config = dict(
    hidden_size=448,
    hidden_act='swiglu',
    bias='all',
    extras=['capped logits'],
    init='normal',
    init_std_down=0.00183,
    lr_head=0.00393,
    schedule='wsd',
    decay_fraction=0.821,
    decay_shape='linear',
    final_lr_fraction=0.0,
    batch_tokens=[65536, 131072, 262144],
)
Each number is 128 + 32 x the weight over its row's rms, rounded and kept within 0 to 255. Layers, rows and columns count from 0. Numbers have three digits each. The size before them is the row's rms in percent of the matrix's.

# layer 6 MLP down, 448x1792, rms 0.0334, rows 244-292, columns 728-783
096:184090082157138137076177168165120110146080102137164121080131141030118146179129194138104125062117120146131114108148099186137172117086139142177150146098131091096098151094
090:097128130164149141092086099117112121182135165087224122178091186139134103114113160118134151118126126124121076112107170143115110148175115154117110128190119169120050084157
084:111125088091174105160104121100095080089152135143154154105117122058120121085143147117097151109152126116178148159067161143066096125140072170091109125181126170094152116128
098:131139115123072145099069162151124090095145124188105128126168069211103121106112110117153112156117155177137094150076187150145087138136113148140139124149151151171157101109
085:134097116180131117142047081119176170131152115086042073157106190121108125136142142064126141150104177092216152150113143113111068081123176168121082128057137182120131146123
088:100083100135095112138077097155109127166158150131101118078138106097151193135144110121106180102134141124051090153146116111109174118145041122105093175078145082127118154095
090:127108144117206119173129114102131186156119182136159124136134177056171090057097125125169151092091111175139081163094140097178167092123097086129125092137078058110136095166
083:170094121056135146099099124171178142167223117123095124096148157207130132084145163126121092130140141100150110137145186128130086125105137171091143109208139137072126145126
092:138076093123130153189144155145119113121146144127075116150096093193135126143114151121133145172132099121087090131171066102174097194088137071160142155074111138171099065151
090:080113149151139146161090124110110097076113141124156125090127087110116188131175155177127162155091086089113132137153158142115100090117106135163111136161121154120138078130
091:147145169052114156089187112143138104134152116103160111092122105137128112105153090152161122108110123160181107113119146109118048117181097084159151114137151153156071085159
088:079093127124105135207059115111118106144099159143129133123153161121157086089066101151128114109129149073083099181142133145180113161069090111137150140096093161152160099109
087:122103153116138214085132142147170061185106149157096125136072150125155125123120157124098134120124133144175130098112147185156109097133104133133087090140123148121129114152
082:138150099104106094147154112136116210117132160101089068174130117122135140124185139130154178118158164084146077121117082125109162092096159147123148129164105144103086173131
086:093126146087125131135157092129187149110165152114143127131150119107138223122175135103129152117144137035086084117104104135113156165143164123120076096118076136062144187149
090:100166105126094066205120152113073183125131139168101152159085122146143085126080131157138146085138142125058106060098094129126151067092082124111128099147074182110087066093
100:133209108106112144119122135129157124142097146149153071159138170174117117129091152122129147159143156172145109091074191157071138116168127159118163119078131106113132135097
087:135084188120135099084145149146093073174107109142095119158124168084119174162118147101107073186119154133076170162155153137167145151141175124147179190129131090095109116147
085:129116120112114140080175131139136138095095113127055120145080170099108180095107038144129129149140087098145111101176143145096212090146129134139073126120144164136180141157
084:169106177132138160144134111066180115126187107111202096083121162164067212156145162110127115131127146206130167122113124126121101132111091099166116116119120075147155144103
096:153125182181127197181087036122129102112126110113181109155118103087134138123109135153105096084138156157134133116122150147103130103193177082090146124101182058047134151165
092:142124092129140138176140125137080141132114188118123109122127142144127131118166174113124154089139094108118178049131124189124152067134156152157164134150095170086110133184
089:145101179126091133133109117132110083191103168134164118115138129102136108129078167123117159106153115101091139147098114101076141115096112110127131192160202086169155082117
090:107110149131131166195156115132126171087116127103191163140126074090074137115123119145123057127112140118100090083155132198116097112175163135068179103154102084095128156069
086:104176070073105141082165150123155173133191152085153084139123122095138176214107083149138087114123090156155142136093114062100162146156138095157129149099136126153128170141
120:134032146169152127154145144218129122137095175145109113142136163089123120124117162115164169122121145170104110135162124129137150085155135124107127046133088140047119145124
088:135159148097140102111137122128157127085082106149141152136127173142119143143142148193160143139128102123040156092127166081145100162157122150138112116110147093126144159144
119:153140161112128090117117151219137124073152111144116146149115143105177115189163125144182123122117085128100130157090137207140152121151149169137127216150163152119112160143
087:143190114185109123092111143121094084117167173068176105138115123107099153190120120145175189083148137165116106142133143136139071055124159105175122076097115162123114146161
088:090082131155171118117129166144174117131147124129080153126131145127054185099121084131133106148157158192167119179124179134121071175162187155131143132115142174137108180115
091:083118140096137122110147136155152166131062124092127103098136106177137093150142149151153145089137117161161158110125131093116128120175163128121129149099078149149095125130
090:118118058049169127127149131148158155147169107195105116179100167111091042058100084115146161159114148066118126126111186108162027170128142101071120137162171138131143173203
090:154136098158128152121150115114086156151154131126108121139176163141135204071172145123101130093137123127163140181129126150127196127108171116135099117075131178172073112107
086:106169153161122069085150108155094108167179164162172134154155138159146124143141117139142109130124125112137152087156141149129086058163185130138101090145152119135156070122
084:116134079195070166128131148139137137132124139164160105135135093081155131116111123124115119113132181133140120106139104148111144131175081156153130134125057165140171085173
107:090093101134143149158120100147158129149094183090134114120140134131190138191154120116139195116121180190146167086124161113134097084138146078119085127076108082080144143068
122:093142081103182172152114109132170117101143156168116141056158167071111155129134122158109119108139114114176111122157165117161129183166142087122073154140160155118109091128
089:061126184108146094129126162112104089147070098092121071142122139097076127144103146130151103178133194106150137156159146110097130101132150108131138081214157135123164101152
094:111104126147091118185147090132111164122127125135078101108161170158132158115091182077119105153107085133151148159140192147082146090131077103161140144140159112059132115105
126:129129190142115150122087144161114162117142122104123158137110086114128090170163113178134169148136118112090096093149144154135163155117115119113114147074121187077146098102
121:051228139096088130207152163125145108143121082135114140152157079128141161112112114152163060116122136133073142163134112033131160158153159170132168180154164148152104063132
089:135211090117104153109163140125155155178100152137101122178105033163186121117148126103139152117157149126151142091123154132105145146130112136091061116169140192167191113138
086:138162108079134115145161121117107097185136135079102115142139157121140085131160125120134126113122138145049134108060193159161080131176116158090127100155169137126138162184
088:127110152150143141151081138119071104100188162132147153072134147059088116088102117112145153132124136219142125046185156088128123071173154161163037133099155133176178084113
089:167112160188142169123114116135141220109126134170150104119108140183118109146120175107132140151108118035145119094114186138108141123097102174166148177120117145125114045110
086:124109196107083095094107115127134125120134130161163122043112139104128073125138121142122097090129131129098129169096148128159086179110164102149131199186125177114103090100
088:085125140131148136106159121111168163146113118074101079140126125053090104076176145146155120157118110104117152107128160125092047253088149120127094109099190102127170193167
114:177093142140136136089124113113130164149170112170188125141142075159133101107127125182128110145119209068164160135119125121090170116137183150127169137063167114159163135078
086:173128162118089169132133150114182161132136127075148163139112152173190115099125137110142091159143124105193120052103121092168255171105122181144140154160095188121061105094